Weights of a small GPT-style language model, trained from scratch on English Wikipedia.
Size: width 160, 2 heads of 64.
Architecture: no position embeddings, untied embeddings.
Training: 127M tokens, 1932 steps.
Each number is 128 + 24 x the weight over its row's rms, rounded and kept within 0 to 255. Layers, rows and columns count from 0. Numbers have three digits each. The size before them is the row's rms in percent of the matrix's.

# down: layer 4 MLP down (transposed), 640x160, rms 0.157, rows 540-623, columns 128-159
# up: layer 4 MLP up, 640x160, rms 0.16, rows 541-624, columns 128-159
down540 105:124138079112149134089125159111147107094111146126136090168094121125146164148141149097141091104120
up541 096:138143153116127136171097151127148119164149116107133162123138150125092129114127169132125136043103
down541 103:144119124102103125111141125130133166128132118142104183148121088109107137104080150133137098130119
up542 100:144082102132169135140102089136103110138118169126112130149110119115139141152145128077128153113112
down542 098:137110093139132101122091129125132091129136081120163109123116153120100090123078140101149110143094
up543 110:131140130119161126116119117108071152130183149138081108134106158134125115130140101126153119150121
down543 112:121168150113136104143144127108129141129133133143104165111140115157091140144129154073146139130131
up544 107:168121129113123100093110116087173092102151172129143093130116129150121117156146130125127121121147
down544 104:112173118142133079143114158139149120128090107119181111121134153153126119115096137166116129151133
up545 101:097164135098149160152153111085125161139114162130155144104117082132114116124120111123126145177144
down545 109:107139121130134111130121119098109111143121141128142099143123125134120098094126112143141136068106
up546 103:113145173146147136138134099146179135160129114163158118112153119143157150094141097132152134097126
down546 098:116141086158119139139170113094125133141123169171126153136168116125154147130120115164143055118143
up547 095:160136104143123164149158148078138106135131092147146122126100127133127137159102154119119132116110
down547 095:138145106164127110097128166128127154151157117130153151156090154112149167109119122113092161148067
up548 099:068167142129169129116127144150104156119173140144140123117158154141099115111103138106127093141090
down548 108:132139105107143124106159138111118130084165134108127104117176121133099190138069146149129153142116
up549 095:132174143110145144113094143122168136168130123122136190119141133115106170136098117130103082106121
down549 103:106115117144139174152138103093155173181104159117166099131097127152169129106175084097114121128115
up550 100:118161108134098135143130077089178102109130101135117072144124139138112130149151121151144127109109
down550 097:123154132119098110108152115128098090128103138129170106153147156153112112123130119154132132115124
up551 096:140134140152143146123113131132123142090177099118105105132153133099136137084194117146150137137184
down551 102:122140144071104098137140135164128136121108189107160147114123152144123146108150159162135140109107
up552 101:101129121122143092121106117121117126151138136145159157140135147130146128135150165122140113150112
down552 095:157140147107145138142105143156134158146174166143117170142098121070112111121128107144109133125141
up553 109:078129118117111154143113128128091159104123145068117117115133127131120147137168123121115135145164
down553 117:119089140099117159116132141143197149146114119140184142126153089093116145132121113150151122118118
up554 091:108144145118145115115108106168164102120128122097139145118107136109101134096125099119126138122122
down554 106:132197143106176125123112121150121141152133169109113063146127102119094156126121149134125089113106
up555 103:130097114116147115105077134115119100092159119122120106140116147126097153156120123108130186140143
down555 107:104161142123063122135161131132152120133115145127129154135155107163176127087118160138141090142119
up556 096:144103155120144130125131123154121131134155155120115090119121137059113144106127114092137107113158
down556 093:113129160179138106088148147154118150105116130132112115131090150109120173124143150140125097087127
up557 102:132100147129149131165100137131124103037124129149127110133087131096101107150124089091133142127129
down557 110:136111110165132107127128153095126134150129160113116130145184101130069133107133141130137136126161
up558 093:126140174118111159146115128130160129144085121113090110078135192148161134123143116093131126134164
down558 100:151123116121160123126161146185119104128104098180132140145128111117136153144118127153125103137122
up559 101:102152129141146124118129096100156133127135174114150118134102084157121101164160112109120136125134
down559 111:083129127107165129132124125095159110150152106131146122140110118160100105122153128151128116138145
up560 099:073128093138129073131099097127086131120156145146111079142130140132108149098167153138137135116121
down560 102:113127149121176076133126153136089113083105093135136138144117120155119138111135144119127145142107
up561 090:143100184170135074137145109138113143134118173058089115114125117167118132140135160122158143144105
down561 096:117103162145141117132117084101109111117089135087080128153131131116121134130182125165077089097125
up562 106:124115138141150150120130161124120113121105134132113130158121127126144139112106106149112071133112
down562 102:101123161118137152134152110126110112150081077195123121101123122114142128105135127156176116114105
up563 102:122147114105107112118127141168116087097108142122112107159115181146111127124147112164133144119143
down563 118:109135147185123129119077148127149089155113115154106114123137111100125155166088144119123133146174
up564 103:101145105097124129142123156137137142120130123123136169153155082156155138139170104140095117155112
down564 100:092108129161106148176132130151126081154104138111111164139114121111122175126083106116134106147115
up565 090:151083140132122079121150127116096120105122117170094123156119104113102100129104122087120113157104
down565 088:110125132125132132113107151129137143153117117146147117119107121153130158130148137165137134129144
up566 104:138145118108197123142149110147087117145108150116127101138151139127117167115134133093162153119119
down566 098:112066141113132124142129140149139082165097154110078153106145106149097106120150103121143122102142
up567 089:116128134112159182164111094112154091157092125126136105114153147131122140119166130115126117135143
down567 092:116161126125074115098111172127173129136171144106180149148092135106130105141146158138111135127125
up568 099:133138131133127129137169109131119125099146143132111130133096130106127134057141071097163110113164
down568 105:146103115083104114120093135151161148155136176118118105114107159108142120152122081142101143168154
up569 095:139146108110105157184129143089141137108127153112091117122150133145178136155142087150107154123139
down569 093:146121157088139134100119144123112067110082116130115071136116109106151122142148129123085108119161
up570 088:112169131101126149126173123130114155108124142115154097146150136155152172132165112099140095104147
down570 095:118102137180115070123135142159117099134128126114143132145098135093134134100120116133119139143078
up571 098:106129108115123130157139157147073115151123133144144105118146138127126110090132175150124070170153
down571 089:146107153119141144108134124126140140113148125137134099152160128136127170159152137147096153133203
up572 107:152152064179170122148104126128123152150138134149165120169123121120099132115100191131119150080105
down572 101:132078115130134100103149157136141114104088128108116104133156124116135105114132095144122086096148
up573 107:106135159109126136147136128136097123123143140054145133112085134123116086105148161130143118148109
down573 104:150117176099143091097116127128139110166150130115138121151104136149120103124126152160101170113093
up574 105:125081088135151153093118146090130120059149125099139153138146132105123142119151134209090122130138
down574 096:130087132113146187095135144111133105132126172121181166133079088129115145120133114135130125153141
up575 095:149149205127150152104080132121132138129132143133128149152123173114133115117169168133128083145140
down575 101:047110097125125126133158141146098119111196142136154124129132118159120132085178102127195109142164
up576 096:111155173147071095174141055117177138118161129127159121185147123155135128148148142111095148123124
down576 098:078109100128120138111136142123120112171101133111083153117135160107197149145151099178145126142149
up577 090:144165121099139124101054146112100144156165119123146117071079096166146140178138169132137137138123
down577 087:097085095160159132156141151164109130114120099135124106120120092123124150134126127160108071148099
up578 113:141142140109108155142100103115087107143173090151118114200127144144120115141131153116110116155107
down578 111:139115152143109146151134136125126096130156099146125139131122137080109117168134128181141086124151
up579 101:159107124133129115153163113127112066156162114116086159183154129122115127078140093109133131102138
down579 097:118113073131119139147158123122112083111092207117115139139158148067093133120173116134111152112170
up580 142:109157137126131179114136139086159114128105096118131085145176118154167132100095159135148136134149
down580 090:102177122121147148116136147117115110113126130113133152126150108122087120118111124138137193132123
up581 107:149104155104125158132116116142152188139143142130088149158149159180097165097123111117123141126143
down581 113:119148097155120142164147132110126175153088109107138111107112123122113113125118149153098184087163
up582 105:123148169158144127143100088093107095114098154149094154109183123083154137138104106104124102117149
down582 095:149103106107156147124130167161075163127135107154165104094160116090109113130137082143210168131129
up583 097:147107141117117120119130140083140145128150080149128154118147115117179169082144131112139075129100
down583 097:104122152136146113114130122113122089115162074079098164119107087115117160153117081086113151100139
up584 085:130109126131156158117167127126144113106093137107124095147074104144155116174102119133154113113085
down584 101:116127153142148100123093144124127140126118071165106138140100104118133052181143137133163112124109
up585 107:129116137133129132139126142118133161122135109163152125132121108133168111123103146133114134144120
down585 104:129109098127140095143151121136092081149140114120118158128147133103153141102113169132140122124119
up586 103:076107101109148150085139165131120127121152146160133148139095134118139123074120118125106145169137
down586 104:105151131104175100142146117120128144137124123128124143148120118088111108106098171113136119148145
up587 099:129174106150151099153104132110140092099137157141146124190128153142123135126129106138153144135134
down587 107:213126140144122106123155107120158108139147157125122143154108107137165135142134114117140143148084
up588 097:124142119129130094116162139094123128116106153137153156082129152164174128139093101103110139124139
down588 095:155117118152112136180139125140094120177062130153112125114133142066103151093142147092114124152129
up589 102:095111135124121148173168142118125120150128104149155141151133133151145140120142129094110132122137
down589 107:083116146153136143138180116085109147150146111123094118135150167119095112128129160148137134164108
up590 098:156130169113096077144169156110127166115107143103089113133140119124108087138157149131116134151138
down590 101:157126121121114095134102163114152111103111085131105115110129116135105112081136124138135158104143
up591 089:123117130160138100140138155117161142090176127113120130146157117106110115141088130136175101103161
down591 088:152146124120081138180120110106118137095098150138097120117126130143160144119139111106107150160159
up592 090:128122120154152129156089119124113152124143121130146142117146140138137116151159106085167143122135
down592 099:121134086124118148150119149144155130142119162168139159117134144143148116110142130122133161155114
up593 101:129101129117159172091132120179104157117124081110150083117184139098128131132154157144132146094117
down593 100:114146105132124132148125159109098115162136108069120171136102112126068158099129095127108132088131
up594 098:155115149110107145117122141139145131117131123159121141150122133129144142135165146151142125114103
down594 110:125142134112107174134137149110166098125118175163119135144172116124128112158161138135165124118094
up595 094:065127139102127122107098142109124127101142109118097062120157121138145119107077116137172076123129
down595 100:117088121124135148145085113150132116150111136121165088151091152134124130108109132130140145148152
up596 094:132104116131124122071116155139112148107149154103093069135125155111127083099077135139148127143136
down596 085:139141149119142116123146124144108145118144125147099130092118109116161110097158113095131143132142
up597 103:148119127125150111129135106119126158124101117111083093166180103133115168106121147113145139183141
down597 103:137124160136071119125109130183103116151145101124103057192112125124138104127127137121076116086160
up598 105:138112130135135138178118098156067108084120121118124096194125110165121136181148144140111104133083
down598 109:120075134099152118154155076135122152104099122141129142122127130142132147130133156145144127130126
up599 097:089131083167132150152077116113146111102135137137113091091162115130137158113163128147108137131132
down599 087:125108154182144173142089165135108145117116139116132122105141123137124132133148099135143148109152
up600 096:131116098156125131181124095121172125087154142128095119139133130111153127105128147080127112127121
down600 096:128193141124124114150160117167124148108128128152102138103116103088134123112086142111098160143129
up601 090:114112102137123129148112116100105101105161132097083135110121122116125090124122111165124154088120
down601 092:147168180108145146150112123122102154167105103131119118159155132139158122147116137117168116150112
up602 107:145124152088166133130106118126121105094054187116092152159127132164146156127132126096106144134123
down602 101:139110133141159151138122108121130125163129066064113155116153107130130118119106136146126124114137
up603 106:134111105108115168108129129158110152150113126158099125136140096102134139139142123113125179102150
down603 093:167190146135098127117098142116094101124136123158087148116132131116137142123143109149101135117082
up604 098:123133095071159145141105131129134155124166107128106120127114138131148125135117126079107128153125
down604 108:112144164176102103104094118133139117134147132097156130122114142068127124103156150155130111132119
up605 088:137130128128107114114151122121100122083147107109136156126101122144127140113172085101153091154107
down605 093:141112077144121143133096099104142068148094133150108159122145146147138126097101151138130121122149
up606 097:111147129116102154144095124117125115104138181117092082148119124114115094119133122153105108140154
down606 096:101138112124127149097141118184125111148126166099073140074140123092109090142142120143145111097105
up607 103:111058120188123134080133125106115111116162153128143119134118108141151119085148158130121139057128
down607 103:097102087098145148123095117135130160134113101088098120154103120086149144135075153133130126135119
up608 100:133136151123146128125132134134191122156165140117129135113119130108120114117101098129111087128148
down608 099:128111123114113141140103120111167098151129138157123118151172134135173147093131131145119147150096
up609 101:133122103137120092158090145125147138115124098113089154123133134145147145099108135142110138118110
down609 102:058144135167130143118159114101085105118122098097124096169155131105125129167113124135124139137114
up610 104:119130137123162129100117141138098112123135152117123094190115137134142137141132110129160109168115
down610 118:141180162148150119150159107175089121084158127104139143171147139131109155144126143095136107160160
up611 097:117144087119137130153111170185121104113120099130156126106075158130096137094126183103105096112117
down611 103:147151120137164170106143070105149117146140103131067146132118077094153110167126079135152116147111
up612 096:154157073128159130169115165171107144109124135190129135117142122100097117146162120121170152096111
down612 098:056110127118134149171161152131159101135125148184140156140082094150142130120084130131109162106123
up613 102:118118156098126130145099145151098108151109112104118144128126145084143136096144146175139113126097
down613 088:161104098131090133120123123106112151157128113152135109163156110120192112130137151114116139134126
up614 090:155171118130137131108126129112151114090114148087121103128157129104121109133057136093112140094148
down614 092:144139117125112138152133144092144132123131128104144154123107125149136116111051141151106157136125
up615 086:125139172128141098147142134115141145107105147078123096120153082153141086122148122166128110137107
down615 093:115153145101106109149143100147079143148104190114096128096130123129115112120120086094131151157137
up616 092:150119109100147137085142093122128111124126134116136115104148106116107138116138134135107112075095
down616 092:150130142148156146171140136134091149108143129096107121103107141142138146122116116153104128151159
up617 100:163090134180161043170124141145126097151125117122173148139133132131103131145119180123163098109124
down617 105:112114151172080121112112170169122079137140094125083135118139139154118125123061163114148112126128
up618 107:142149137056119173185092124121136122111103156112139139120131102110145137112091130129140111136137
down618 092:116122130082091105114148119113157122160152098134109125093172112135077115132114118118146103136143
up619 093:119149095146133071118088152144117143128128121118134150081122150079116129126146140105123105114129
down619 096:093116131140110119126150093122120123122092112099107172097138143154101117127146114158120136098152
up620 108:151119104084097103097116133072112124077141151130082096119145169145125166128128138116131133149153
down620 105:138124164102143156137143130101151106123139163131108118094128166090132112130133147134125127080158
up621 104:138156061115118067145151145137137119095127132088147109136118105107118105128123150149127154154076
down621 110:100102116138106077107157158156124148146170140097127159108163111126143141117130122115129150165148
up622 091:105134138151179122160148139114140162177149112147115130150088121077088087125136143136109114108143
down622 099:139145072095136122156148165141143132145115132122150138144110102137144158119113123158131145133115
up623 104:098099143154099129093100115133131166098140125156139083164151130118126094110136117102112120131139
down623 098:091083127117131142148099174148142112107112122132158146111129171129103130084114125163045156130103
up624 106:128124185134177132132121089127087147118142108141131120171098151128117144128105137165116121185115